Each number is 128 + 24 x the weight over its row's rms, rounded and kept within 0 to 255. Layers, rows and columns count from 0. Numbers have three digits each. The size before them is the row's rms in percent of the matrix's.

# down: layer 2 MLP down (transposed), 384x96, rms 0.247, rows 162-290, columns 48-95
# up: layer 2 MLP up, 384x96, rms 0.263, rows 163-290, columns 48-95
down162 102:154186107095108123108162113135125113100085120159131104175115111131082101149121122119121086158101136109115109117139133129138093147130140133139105
up163 083:104084166116124162140104128148108118085121117128149137133126148091172134087102110154144130169131108154117104153112118121133130136108133087107131
down163 088:126101134133121123125148126157120132134139135077118155137126118103155120106087117162174126163138162208140147123129123136122146105121151102158110
up164 099:144100127121142137083128143147130126154134143121135129076125139124116147092092183161134130096116117109093163131087132117148149160119100110158092
down164 096:112177131139126152115129144109112125125161122126135140089097119169142136099103115133164148121132084152159098153120132125133072126160144133106116
up165 100:099121119131138148088123154127151137157124154113133153097133112065086107086115134095136101184125113098125122087094134132146105127121118124111084
down165 085:098115136097120120180124094134149164086168096141129123115142100141126097152164128154111101128129135163134102113117146122113103110128099092136111
up166 081:115142150143144149143115151128134119162169113116133138114102136146137147122094156138141122138105094151105134130116128121134121111160132126119119
down166 083:095114100125170162144105106126140117100124123152078143128139105121138125153126104122129106140095128108176153082152143129071136116137162082118152
up167 100:107134093102124105077124114110157116125129138145143134135132147149134115147127152153139141098142127037123155121148162159130109163140081149095114
down167 098:118081126121123113161144120136073108139107109110153108122135169086118139101109118096112090134099129158056125161148084157122138150122173122113111
up168 111:107114154109166107177144100129186131134180156155096097140123083137127111113118130142105123124109096150118117115167155124141116091142133111089109
down168 110:103076157125101111168107110153139172157130114117146115149176146164130154124096162136115098063090145124160155150136116161121109148147131142140118
up169 100:102092134139152116137129104097128127121112132177099120142137173102120131096138147109123203156156076111138117147161167141130111158128138109087096
down169 091:118138139127126108153148126149148134159132147101101153143132104146133120090098137106177119120062163106118143152117087082126188119130126107154149
up170 095:157139118118131126158122143111093102105133086140100136126114116129113132110141144152155137161153136124133140102143168138123098093126120111122159
down170 103:101113098102095146131126182141102106124153093124180118102129145123141126054122155181138104158142150133154076140126158129074158150130174127148109
up171 108:137117123128127159117116131134138146148164144192102170123125146124152071108125139126159138153103102122091132100167122139109162122114137086139100
down171 116:146109168135127183089084118175095115126132128107147140124135113145145144127117133124103128125109130143105115152155156153096121123109144138131143
up172 140:181147154154125138116135143144108138125122079117155082074105081134098089132137117130169065141115137165149104154159111098138104115122115128119128
down172 145:097101142125131131113182132115134102150156135141185160154119100169127119164116149132140122122113097184135141129165143119146098098160119096104140
up173 150:142103186132115144131107106124146160118154102141144174126133104127106107150167109130097119119129106127154115138121141157121106106164120098148131
down173 129:122092088133175144150086127117148121127146167139148138118136107108132130095174141137126121109157124099173125123183162141101169144131156140146089
up174 102:115144098106137108117058175131153133151124111075148131128110172133137165133134117140123125122148118137180116114074151112123086106157161114100126
down174 104:175100145105117120093081111101139112184154135142123093177136184149138135127144126126117102101159112102135134101147131110123149133103150101081122
up175 111:135114133042150142134147113142155171095139137126121093155100076112112129108139112176152128147136112149096105147130154097126107122163172133177143
down175 106:135088147127091146137166146133114143148162090136120144154145135095119107110103116122140121097119081122149099114115133142155090158113109107103112
up176 122:128150121097165143124151123109166111154135120118137131136116139138120156129110144108170143203111107116118122118073131110117143109123132125104130
down176 123:158131118097173142126146105111151107116115147093136123133090126134111110141116113123120137176133138107152131094056114106095141134134136072111140
up177 098:117120139096097128086113103153117118121108141117121125127167128157157172137087143131171122193130112116148155149107123074132160100123132135136136
down177 108:151131125136115107183125161133094137122138098164125142114123114131135110132169120100152145091153134161120084136087133170089102162104146139117145
up178 109:097151103176144173114120139095084127158167156156155123128105092125129122110121141125117141159122129106077122098141141124123121090107107160109118
down178 108:113132103096125178142086152122107119142121124157105146132149144156115138124136146146106164143152086137138098138091119156114180156146140092129087
up179 104:086136124134146161130179117093120159116093113161129121133115140103112158132091097110135107144108133090160109144079135095125142085167126107100076
down179 096:132120149170128108150064124126079132122142107136139139120096132159116138165100114135078152101136108128083136166122111127116132102140116109097129
up180 101:147086096113111129151133197145146146112106123099125133125105119110138110132141126129100110114134098157125105101074184110118163113139138144113087
down180 097:099141111144110122127153148098138082073112111142116087154134136120120146154142138097128145102167135118119136162140135122116142121137138152124116
up181 099:123091135128100142147131107106129111140138102127093116102093126194097096134118111156123148168104079098146072154145139152126142157144117133111151
down181 106:129109147096118138122160133161191129127126147072136117185128137132131138123141120099156127137119133124125113156145116137107085118161152127148130
up182 105:090137122135144114147108135058110127131121087126122111138126127140133146119161148179109130152144126124155110113129122121155118153144174136122086
down182 089:155123135112143107074133123194147128136120159118103127134122112119126138149127092088125130135156101143141167141153090148130142120147133176163122
up183 101:109146171102123135108119165112141145194104124105113126113117175141151086154114113152129069107143092115114126164103105163137138098101122119131115
down183 107:161134138162165129099091110143130168148124146115091166111141126144142110211113115099153180130141133150126181123142135135142130127150155122106183
up184 098:100119129160123165117100124115122152056104123104158104168159112126113119096134126129128126154150119149185098099143133129074109120121099142094098
down184 088:106155125110123119117148091117095124170130112107180137125127130115114192132127146110158141137160130174089138134112104129121113112111087145115125
up185 099:126118103155118127141156105120109145104186087127111107157121163114098121164116098131134147159117151143164096119143123114105155108103149100095132
down185 098:093147067106161137106138120090140150089129163121115147133121082097148118146116134164136173103122115146126169101107129129141092138165139126154136
up186 154:129127110118130114132152155142160130113154104144153120088099108106108143095087120167148124105161150167149158089123154084146178141104159111141089
down186 148:136118158166156133137098133155092163106152148165125166120073114129159145131118121123124143148187176139117128104126124134131117116119120172150142
up187 092:125128160136144167153120137108139128139183119135140139147117139094121170152164120156112130118156103120116115117152168162131121130168127130145112
down187 100:155104125145098123137122089083168101155123121144144094142141120113138093113154108108142160163110105142099119109140141117166142105162181122162136
up188 119:113185120098137078159063117133135149118154121164141163094091101142116135137141166109165103130095077138129105109161115094135116130141147114136119
down188 112:181106107119132150093106136083129129098137133102087092144184140133126156100131137112126141138165113113129161105130137137059177167127122124078096
up189 066:129151119116105126093144126121131108114096140072109087141146093144093118122087143118140184144132158106120137120119117132102112121106158138125155
down189 063:105138140127132141196109087117127157129147131117120113158150089148121090179128115118090103196121174137160142126157133100097135178103150109126145
up190 093:120132170084135161084108118168154147117140123115150139106101132148170090100140162140153132110090123091125076099117126139115113131138134105116124
down190 101:181091143125173158081071136159146147144117158125124120127143137120143116103140155129132124088092167156119085111121153153116141137136130140126123
up191 117:082125126126142160150121091129114140113124075106138138119122143136147123149136111100130108146116123143131129146147111144117071149121118103152131
down191 121:089082126187136146143096156121136151145146115104136123126120119119167112104161116091119124091108135139102138154125177186123138117149122083129079
up192 113:111143131127144128108135134146144125126162076081136116111128136133128098156160122122147139156141112144165088115126094120116114142093100131136147
down192 112:123107168121103160144133114118090135125099122146117110150101093108131139150108113131110159122114061100117132162134111136161086098142144121163114
up193 111:116138117069110120105131149169079140106144134135154157110116094105103104132110149114125120121153107099129133147105131094109139117101102115136164
down193 104:161183111158138146135188116136134115165100132128152136128136131137098146134132122099110111133137139196121131115118092145152165108111164122129120
up194 110:108121167129143094131152122136124114151088135127099109122112181114076128140130108098166098113130171151133160110171101146105130082123107137114129
down194 104:144118114130177125138143119109140113120180127161148129162135130156127107140118145139114117128103104137111132148162149115106169110158171138123138
up195 102:158173110124130139104149130128152147103149134103144128108154092121120163102108132126114079131135131115125089113175163132075124118130102106085105
down195 104:132153123130122132133154159123160144103162139114110120146148113120117140125129170136138125110106146178102137086123133147053122133127075097120115
up196 070:117115142148100132127096124101142126114102132071179113127127120116154133087126110158129150132144133089148143109091145078137132093137174109143095
down196 078:117148114146100163081151151123151124134120119105142110140144128111124132082105145150146136127114130093100096129129152133151153083113078100118100
up197 092:086157111138136136098100112105134133140192147138143136176144117090155116123102128098107113152105105093120147107182145163117143144158138149065114
down197 099:089112112131140093135113121091115158095109105132088114135143147154141135141139131122079107123137113115138105143184150104122148109150160149126133
up198 109:120120150098146171154134102124133167114107091133105114135118147151109159138095174097117123126125078162129174120134111140135162146112143132120155
down198 100:120126119118125144110121150085094122108109172096128141116118136154141129114111193125177121167119113121128168101114079156136115128123150135152130
up199 105:094095133103120130073119130147112143110122124156143127173107194101142119122091129099107125114112130095136127083145126079109142156169156096100112
down199 100:138155131128144096078198121140154095103148127166089097154092148098123136075112128123135134125114105105165089101144092129148151160156138093117129
up200 075:113154145138129168130104159125133117146146125090144107151122143127159119149134102142085171095120144147146126145112157120136098072126138137096138
down200 095:125093164150115134162128132142125114120087119124101103125127126139112104132128096062139145178131081123136106110080142107132141128124124158109110
up201 119:126127120152128130093100119083118166154108138152107111125103072122108147135085119131180108091134176107130074132107101145094106120074133127133140
down201 126:119117137115124137111100124097117128144121120108152118146131143115107166124117136111115136091114151135102127142119118118161093190145150136150091
up202 100:130117129096144136140114139109142124153158115110107077140126163140157104123145097137120100148134130113099153139159120142154132167134172115122120
down202 098:099146082060140136133166184127172116146103170124154135106134151101177145153123120121136114103097126094131115142123116130134138109129143109130103
up203 084:085164132144103152097160151101144109124133123124153109181081140108140122127109155116100122136098149100141131137122127137140136134149130111128100
down203 091:167140088150135104098116138159150107074143111129116143108109166154113105086120140127120126146150145098092177153135105128133083135125121093093144
up204 105:120142131108156137138168127150133145166166113131138101172096167141125126138107141114129183169103112106121104148098101118117133099123162119102102
down204 110:118098113081179144141138115116106099086113113139128109136101138127150134113079179100143163159106123115101105135114128132143135115122150071082149
up205 095:138090096108127155131091095173174143121116148120141106120135156120137089174105093116143152143117091115134107111172101150132144125124167130108169
down205 090:154148134110169134116126109107107191150124141174108132157104094116152130111111157113120129146125148100162136121117108095135058125108148107119110
up206 110:123088127104131142120131124095178158162110119131126143119127136137086113130119176135173119094148164118061141122130126164138156124124120144120150
down206 103:152127125124125126074177132137117138103132111126135158132106113128113107156142154135147140091102149118099143179159138116131133149093099131145119
up207 110:181148129063147181123121111096140116108129136088131123121107071102121172111106139113150155114155128114139102142177145110112138120085121120180133
down207 106:100137100141103167127126130120178149113127155142155141132130134127153134145073126157136132146107126137116156092122103127131162145126138131195092
up208 124:159144119111113134086123101145135145099120114083130123140111144148131140149119099119146144130110134134158126143115106137116101122065111157108138
down208 108:131151103116162095139141120107151170123105156177106114103120120151099141125137128126137118192130123133131156111125152099120171163114115119154084
up209 092:082141152139132141166131144122165163130157143161177080109122138124119117146112138118135155133073161126119106098148132117118171150114122134133131
down209 106:132135168128133115118144109122126133085122124105123089120135122125154088136136110139116122127099175137122172080139127138132169129099124128137122
up210 088:122124147086151131142141130147141110133092117100149096112136167126099121144111115131138110151154141139136098167130129101121154143117132132167091
down210 079:159115110126119145150123122125147145079121080088138123132130080164134136090140132162126117142128143112133109108129112132176107159129130083121174
up211 090:149126139119086131143146171088154140148088126116188138099142116140132144151132147176178122119110115139160152097086118096165141096148131100080144
down211 100:166156100118120173195115086146150093159093095112107112133136089120148106099140204106141144138112128118128149132129130162131138129130084098137148
up212 092:100170148145139139143163124113173113123176152136143164140166135153127112100120185140134137154172131102137100134123135098137109099136113119146136
down212 092:127118135077160116127115115148102148167167134108102115090122155113136122095106108108149136098168165170128108116069110164092117131138132142126145
up213 096:125092142129145180139132103130122131122137118087123106119097141133154125100106134131179153105142142106105156147192143161128139124139102076118159
down213 097:165104141122161179141118133121129152134135162114104115087097118093090117086135123125130117111147116184114121078097116120126148155148116124125136
up214 130:117171139114178142172108135127138147153106110133125162080126130133120145125151124126159092196119114122107132129127131112144096112125095093111140
down214 108:165155096152115116098104123157108141089137111132134130118154120115097119144091092129126145155182129129117130126134135155101135152131125172123095
up215 097:140089126115130158109105154136137123174089149117129132103134151135163157150115104160180123124126163101132153116088128128134125129148161109109156
down215 092:135119142124124128177138090073139157114145111063129136154138130139122122136084152103131145096116129134141107126128085158112135125107119127096103
up216 104:172140134158143113158136136114124170137104121140129128117092128114117098172130092117132089082099114077128065140138138105147102083138099138108101
down216 106:112143117147122096116203064126116161119105120185121146140157085141139100136149119121116153123122102146158103155108117161117137137115121116071146
up217 069:150107143099104124136081142120092113159121116105112143137103149127119129132160157122109150110154113087146122083081135173129131117115170089117145
down217 092:128087147105118137140107132121109115156109121132118157104124118066098122125114103132094099086118134132133132079118114097121102124123134117137096
up218 086:076095108126140098137154115105122106113140153127168159118118127123093135123105172120070154097115127115064103134145121116120144128099171128158098
down218 095:160117149130164152113174163108090105129128180141141112119091083124137176088116132129121127152125140179087139138136136127128121139144139135127156
up219 096:159129102068117106143125167119134116157146110116140134142118151104126101142128161142134155133155113137094109111135095141143150101170136102086104
down219 101:130113134160107167110132151109110123169166136135183122135124113063144152110153126128126119118131132164132111127164117116122098106170128146147109
up220 105:155104102103100092090134113118151094120143114118153118187131117146134111111120139102122170161126119088153129145132137146122090107138129118060132
down220 102:129139143138151104145103139101108148146116134159162169132135108154120103141163139177115155145161125167161104140167093105133124135130135110127150
up221 089:078132168120126132147099110140094175130115112118113135131150126133139078103149092110130151160117126134148151108119110107085136095132101136111171
down221 092:138108115110103065107117134137147128090116103102138159129112105124142119149133103115142101132134101072149156151139136142164070118159133153100154
up222 101:143118180133088145144141112111109125094117149143122099126145168161117131095129149155106127118100139115131153128105175153157169120110148147155085
down222 099:120151128120119149152145143113138140162113101100071112101151121106120132145117106118114135142119124137167149141108190145131142073152123120143110
up223 076:160118132165118141141127131122166146137166058163136116129129140163124074117105141109102149120101135198130121123132153130124113151105140164139121
down223 076:088131130103160115144081091103153129125124163088119124151129118128143089126120083133115145084128173076127145150124156122159115136154080091141162
up224 098:147130151116117084144103102121101157120154115122100143112113137121132128134130147121115113096151123152099113117119143097111151090145115134094130
down224 106:167102105125126154121081125148088153134147149179116145116118134116121136126123121118151116098159133153126114094138124141111167130131108093137135
up225 102:105098138121143157134139114138139108118130126103116152167129099129111151128113112095147154147116099140155106132125115151139119110119131161174104
down225 101:097124096128141164100101131088082138105124106126153176135118107137166118149155095117107112145144137152105107111134141171101136065131107107109118
up226 089:121170121135105133107131139118117110122110135113128101121138165133164116140116114122062172120111142119124116102134145149124149144114185120130081
down226 089:143071096142128153135113152132075132088135123077089125140130120118122083119119144118088146145123097082120137119130134123145160156136146102109122
up227 099:106143121144148125103084128075171156143156106112130149108140130108145115129149166101143129114105116109157129131149160168112121129184122096162120
down227 089:180122155096129158144145111163082148131131134147158174148110127141152105099105153119141131147109153157099126134119100133117164144105103101157142
up228 112:110189113146106118135152154148114134115123122143132128150121123133134101153100129170161111167062128105171088108115158136130138109114133143113142
down228 097:151144163132155121137093163162114117132152111126120135129113134115075165139120128170110084163129110115150122158170141116104198121134154152159125
up229 078:117114125131108146151091184125176136118145138119088078112090117105129112127070182177141157154165113147125157116099146103125117114128177132126109
down229 076:172165126138149149099119115116105106113087126134153104121125182125151158142117112129174105090110122085114143146123124155140155114093099145127135
up230 094:107152140152129108121113125143156138076112118119138090163153131135124155117161158169103096142113117143146117106147124101149098129151116084156127
down230 094:131135142119181134147073159113142129120149141113090102170122165138143169145150138147138097109118133099134148133133136125115094153123129141098079
up231 092:121158131161121129129080154112107086096143135119122131120083132108166144134144139137126103144129096112118160054094144094112128105130126106150132
down231 090:134092166108112130148136148139142110147145165135131071147131120117152121157191162148123140096100117124136129154155182113123133102095122113182135
up232 098:128102110108112099107167146167098124151146119105120107155113135114132124121103137122135140129111164114114179083141154134143138105121141055129136
down232 091:120175148159123130103093147159122136144152125143167146132098121136149121157110120151122101068166102088128108088137140134116092150118117123096186
up233 101:129137135084135134140108119159133089121174112091128102163122163114140148115123130170112122092157118132119141106150168155127152134135142146084165
down233 104:124071118155099142181178150158094147172139115097078145119119121124115102140145122152104131158131124135142137160154125166111136107135137149131070
up234 086:150125122122136116145164155145162112124151126126127135114130096139174112144126135187128126152139104144089072125098140090158132113127134084132116
down234 090:155132169139105085120144114071087135107106165095084137112124118146120079145125153122115129134156106130133129161159094113185097127138122143117128
up235 102:170118127106086143152156123138118108129141131116199143124147133119110124103162157129174130117135152139127111143107107064112168067139108110139114
down235 110:105156134107079148139159135142124146144122103127155122122130126127160155067123142108112107092125179153091101119130115161171175128103133090144157
up236 105:113168094148081087098105133131099154092111148148122100158159093106072144143131086126140110129115094126119158128140124146129125166102108119106109
down236 104:098161141087123116129092127140120129178133106150139143116108171095110117101110138144117149147106135107081110115099108111141114148122122123166110
up237 092:129124152125087118120145114148135135166144085112126146129130170186133110122134097145096154115137135121160118124124127124092173130150138130142109
down237 098:139110130110146163149110087166184116097104117125128100123146120116173103129160106144095142126163107101119131166118167109121139143151110134125130
up238 098:089144111083110114129119106138101118115148079119142110138134117112116102120120172104146091136152089151139104168164129110114172112158132093154130
down238 105:110148116146121099148086095166154159110128131146118154094144147128126095124125126136085134134156119108142109127144108173156154155083107151079117
up239 113:120114130174101105119142097086158112093113139182139119146078107081143141120149108161139136142090111139130143116098148127093156101161123141135106
down239 091:138125104132183168122106131139115117134106136099114095080114122122095147167185112136141151147103104139208104105121113139122119151115110127126140
up240 100:141087134119132136148113133122096178086093146131144131115122151109128126138166095140139152112129118088118100103131116106112096100123136126107141
down240 112:140100108110138136131091152130118149105117172125118106138137128100134171146122087121128123062122138122122098117126121134119076098101133112139153
up241 106:102121117094073102138131102124129165111109082123123123094141132139142127113096175129149109158143100119157124125109157124107177128152145130103152
down241 117:132136114146095170176082089086151105136161105112149116131143126159126164120132145116108135136126101142148119113106180141137153164136147140149149
up242 103:087128111117133119154075150161113118147103128123089130139129097111093117127097131118163118194172114134144136144131113130149089105145129159115104
down242 102:155132129162110143137144125155147087096137126135142143122113123105171116151175169128098149096076145115110097123126133147148151129164097107104132
up243 086:117137130193164177088102133113121146186118121133117093111165136104149132139144140142127171180113152164144117148092160140145105134127124121087095
down243 089:131086124137103131170105108117105108148129147125097105138139094123098110124182093147129134165139157158130122136147134138088106158124105108120118
up244 110:109148121146158144110153141102157137105147141115173120121115175137136143133156125158181122109120072099113137123084124166128175149162135143131088
down244 091:088088168114125118113155081144145159115137132139113154102141127144101154176120129115131123126129145157123108129099119142129083121085140163154117
up245 116:152118109165116131106131158103204099124126121134166134108100155104146136111146121107109157126155092171123138102109136143125156110140169067125103
down245 100:132135114136111114116127117124051131119094100127132130108112145156115112123148166131166137145156149152099156132137104108117128140087097126137157
up246 085:106137137090137132145105126100138163088175119163140104100143136123134137115133105109142137166142080151146082129166088117159113119092141115137126
down246 095:127107149107105131153120171159129143131148083123124171131103098129144166138166097175103166116111163130177139124114117136173107132110115142145123
up247 103:099138122123151132114164140127146069148115160118140091136125150116078102119135143144164120133129098102124125135122149166111130122079124091131156
down247 097:119136125153150138176170124109125159116152141142138138113126128132104147107119121165075125030123141148163123137103124117135131116130162165121093
up248 094:109124139145110147078129150131092116187149127149106147117085094141118153124165151132138121126087111142145138108135136163141085179108179135131088
down248 100:157144133130134123107158109167134136157102108109136099115110119108090134102155059155124133166133174116155120179141134077135090153108080135120125
up249 096:110148140126119125096085112119140136146149129158112145144080079131145132163133124162150164090175132126115106094158147195157107146111130151104146
down249 100:117142154085117125138162109125125091139125165123114120119105091118130102120146127101133129105158148145113129133152162155119089096145085128126120
up250 108:100147114135142179118133155118137109149138080175145105134104152045116125162116151122119143123126148163109114141144130170133163132100149127084118
down250 114:116092096145146167155043108137154127124143150127111130146126112109152179155127101103129155102126173135096103144124122148154113147115107134164130
up251 099:111092173145101171145098117121135129163165116115094140139097133154100126139124129140138148064113146157135094160112122134130108114140132176094109
down251 098:111154117142132168120119150130090145136174112142088144133148107142151139131134135142109144059109129108167118164064091130116132107150149131136084
up252 058:149117098138131111084146124158129157134153136115147119166122126140074104117128116128135103138120067087068154124113137143135122151115107125120114
down252 066:138129144168127124134129118105173125200129151067100152134136130111124150163151125089154121114166089087138135154125155159141117148134110143127136
up253 108:153151133079121123123150087127107149144155117129155133113101181142074133124120138126151169177142110126103107118142126122099139131084121110100116
down253 111:137144139148180126139147151143125111120085121111166109170114139121129116156139119108134158153131149119165143153146155142120087155150135098110160
up254 082:077145122132107094094130086155145120131087109152144100117150144135102106172110179095154158099144094112069125142128113118165107125110121117125149
down254 096:186090116121113110105099136113137079106136108169144104094168132122152165117114160117142095084115126110123152145092137101122115091133160144136131
up255 112:122130156152149164108154131151147086134117116122146131134131140159147127135076177104122154099116134089145112101122153117096141075118143132105153
down255 107:136151115148144116182153154126129145144148126133140111096114128147147122156130100150139106163155101183106169123132102144138103100141131186138143
up256 071:141124153132138180155111141122109132126101116168127152061076134141141124098161147112145134142083187131139136141162130112094147070130170130155111
down256 077:116101118152117142124136135133115156130127112167106127122123124088180146129134115108144119130110122134119151103129151107150112081088131130142109
up257 097:127106166081094150157145111125148144144077127124154159133110156138120129098175146123128113098102104093103162097136120134110173152161132093101139
down257 090:127126142143105092105170132158104113073113097071101114123186109117109139146135110148125176140146126133121154110169110138140158176131107122141152
up258 091:102133097132106129114088092168125134092145106138142079107158128097094156124109121173132130104108139126163145119106096100132095159131150149107112
down258 092:134105083104116103130104126126089104124137144098072093122101130124128121085109105123139117153135131117141149159086116156124160107117123180082132
up259 107:110094126162127145141092140102130171100153111142137130108136126147085136130091136151167110143173147125120145161119131171119110097125156155130131
down259 105:142123139129129135154097127091132127103163131106154111120131142164098127097139131163099124090086130107146153151132116080134118110084163121167149
up260 086:117136135112132124124093091122133084096122130092149165099107121176150085069159109146133142135125184125142102110161129124142134133111115115149099
down260 089:111164083128090158141114113123149094107119131170121120124123135113184099114159133132138154162143146090100085130099166134174129086111122148120096
up261 092:130149128121135125118093138077131111105120064113113106136096090124096156110120121162141115147140137124175122083150111128115143106163162129128129
down261 094:132089114136146103094059163129108127066136138158137154126096108111130142149126097098112127110113143113162148129108145140160135165133136143124128
up262 109:107141130137111143121127098127105111159157121119149130128105157170132125118138190119114113107101141124130105127144126094112104105128121075121132
down262 118:130111108170105160146150129145169161084117156157137128142115115119153128094120149136123173175101121124119110146098129115133110146126134115153131
up263 080:158120130133093129116153102157120113144164113100178143153066090150154132105134158123098103146161149124089135119115132123079105081115155120157131
down263 091:122129138142159092077113094128136090138094169100112170122153087109093121104135114133127138140109150110102160121112146146138119118136070100074163
up264 105:145137093119116133136115148113162124074113097109154184128133112134126078139116096098134103092148110112111120100121151137090159106109100115152117
down264 094:101155113097156116098111131150129147129152149098107135156130155126117103202112106123140097119160124152098109156075141127113099146132117146127143
up265 105:090104111127132135150123084124170162129135140102191122108107152101125110130149117122133133150171113112110095169148105131157152138124144161133128
down265 099:122166148161111149111140146092130117112135154119154130115139150140160118158128120127113141126146140117173140160185126107142117123136160177097143
up266 113:115104141136109168184101148101160144160101087143117084124116142110114127164116109084151080144124116110156118095129151149166121072127117109131115
down266 100:103126116139112097162142116129143112177144132112117133138146159157152151121151126097119101100110096130103161108174123118126169129138112097089115
up267 103:107153121132140151095136120131118105127130124153156115171092144088113128115135152137122086152096120084119155122064118168115146125129139115158150
down267 100:124119101124168128103139122159114163147113130148096142123118128171127145139099130094112126117102154144136161099130131166140081082158082121126136
up268 090:121130096132179109127130153118111088166128131117136149131108137117138167079148144117145138156161139117121141070153155168149158118139114153145129
down268 096:123100133132135121092110133104134096102123176126101062130104120137118110112144090141122128101152112123135121137086143084153136133174121094128114
up269 091:104105150154146136108130147124117136106119152108148117165138123116108131120087142130172071139142144113133152164159162120115088109119116194132087
down269 087:083111124131152160145144166084158159162180140192168127135148108114144140108095144159124085161109123141119142158143102118151089114122124108139127
up270 103:131107146102127097085101164118167128106131135113160149119123123112130114160148107113087090101093160104134151093073139112113143098109153081125123
down270 097:095159153126117107156103154094142088132093136144142154099091139133103151065127133125149134075098107067155159108132086102111163132094134143126126
up271 073:124128156141163114112115145098153144138137141117179137138114159134129120127137155143162162149142145129170171141170116125124201118133147120110131
down271 095:080159112132099141135166119108103122150116141104122132115119150087112143086149105128090124145133121142118094153145164107160153100166169163108122
up272 089:124140124154099123177128099129142125126125118145103141169136132133137129131087129168117133115088094121087109174135142115118116132119153083135160
down272 108:090129117116123149158153106139165141130135111135131115142085151121104154124115089155128194146118117093108104080100147088150123137107147153100183
up273 097:140126178090113134150137127113105145123100111118160135140138150115138119102156134121151135154142127151129110143163114155145140114099141076136105
down273 103:161099128143121158115148111128119118098117146152128139144186134133147126071100129157115147114117136093101111132113139143091142166167137130110112
up274 112:119124146129087125134122120135142122099114113136177129130131144133151130099135135126089130162129159144172144141150168091081140093147106108121126
down274 128:142179151123146064178136188105125135148116068157139145124107162113123120156149119153126103101156124143155143156127126130123101134140129125130115
up275 105:119126149110110125125097140130175127148156166136129171055150144116138132148171121112131133109100129137167098096137135126162157142152115089075130
down275 095:097186082123150141101130118132158151101125127117178132141138154137121172080138115097142108120130143144152092104124162111087134155168128083135128
up276 103:104105114126137122111109130142147097147086159140102137134150129124124110137140068101105155131144120122097125134157113122113106115108137160115118
down276 102:117136135127118169168130129113131076092105159112169101113133153139137091103102141146120125103079118149122157124142151118101091107122103105099097
up277 113:109096175139169123157130072148110152147131130123125119066112123181168140106124104154152086186154131123109096150133142135119161121144125122134137
down277 107:139165142129126175080115125164156139123106110147091115169177136132148124107132123115128108118163158113159124133117146120182090138110082128144127
up278 070:063157105162107143115103145109134097130093138132111120117140141137166161148128127151160129139120149123146116102084150138140126135176125094119130
down278 068:133159067170110141150101143122139142135140141117158123134143146109114122123124114113120114161117135144195139154112140103126117137146123098080048
up279 104:104160094093126091094130134106158126149102147120113150110118100122128121136127106118136141123137071118141135144147139143156125109084099078103099
down279 096:139141132109149140148124102135134156112150112164104152157121154107097089135122130106122109135102147160147147112126118177130155101140079122149123
up280 087:105134123126124123150150157135168104156091139163160152164149123137099115154154126138157149086109141103114147091150107150176142162127140152117144
down280 087:100158105162162124122108140107145131095124136116123118101123128188146118094112132135145111100168188097120141118155113108126123136146132141134155
up281 085:138110104078138090094144129106086146132131134131126147130139096140122125148168122130139115146128157119125106164180148095127115096172096098126148
down281 100:043146135139146128156151147133144146139143113119149116110095094142118139185168162111136091160110135141137140102143142103122109124122159129126183
up282 102:129145155095136102084062117153145181169152134104180111167144131160099143181147175126139122116139112142148129132115111093131107191118135124135109
down282 106:107165136110167077185152160107146160130135098110115119137051124119122143098128135115106123113146099135154125110128165115157106125114099159116081
up283 061:123090108125117137106125114152139135167120126160137128108146138107099117105165136137121056149175100144105122097147109146183141123131109140131131
down283 073:164137153128093091152155141088113106111163155125087180130133087126152129131109108118131102180123132152140135128123109114087126134113141143079113
up284 113:126122111118105108114111152132133145109117117109142103186155122120112090121093152175116157120145115137136131100145136098130091134110135064115131
down284 112:107152122163119110090125131140119111096150093141137198137170120120125133108090126132120137114147121139108125075140141172132125141087115149098135
up285 079:116124140122102145096128163141179130112137125152168137166115104114095127118112132129170150147102082111140152118093144132100137167164163106120154
down285 083:168124147116143064124112119136088115061125133111162125181134131139147103138158129099093120156144147151117145125139130106095174124141161131117142
up286 082:110153147116145089157138113123181133111153089074161108142104174192145110143181132132134111161170114183114126109140133112109116108154159105107126
down286 093:110156142122139121102132111138102170101143142158121135115154141133115069103202150145143131167125078166125124147118134140136108193142096097107108
up287 091:132125105096117164145102140117111103153130109143159149133092132160147113098107151123142129141115161122161115096115118133096148145153113114186075
down287 098:107113158101077123109092114133148103108110149140110112144133102141099137118080135143118105095087128109076150135131113141146148125140127136163102
up288 113:104089147175128138137087144131117095153148161101081129150108158153113105124157096138121094155138123146135161116134157154099132101150153190122117
down288 107:168142170129123109147142124136108125166150132090110113121162135120131142145089138114116118171135135124108138130110166151138094116091116163148113
up289 090:121126118182147146129114134099166166146126140117133100123147150179130121121144126146119149156082130122101144086110154138132135132111119154096117
down289 091:105158138109144102110108113120127100125141149099090096147142137156067103101157144156053128089121097129122130124107143117097122155113141136104135
up290 099:123118123083149139138094131137121160163117144173132099104117134143147188124120108147111151143154162089157157111133141096106119121123131080145126
down290 094:104146135177149125114124119134120181110115139131094122113130161139108138161128163102123131121108130130168092092130101127170139119145110058115124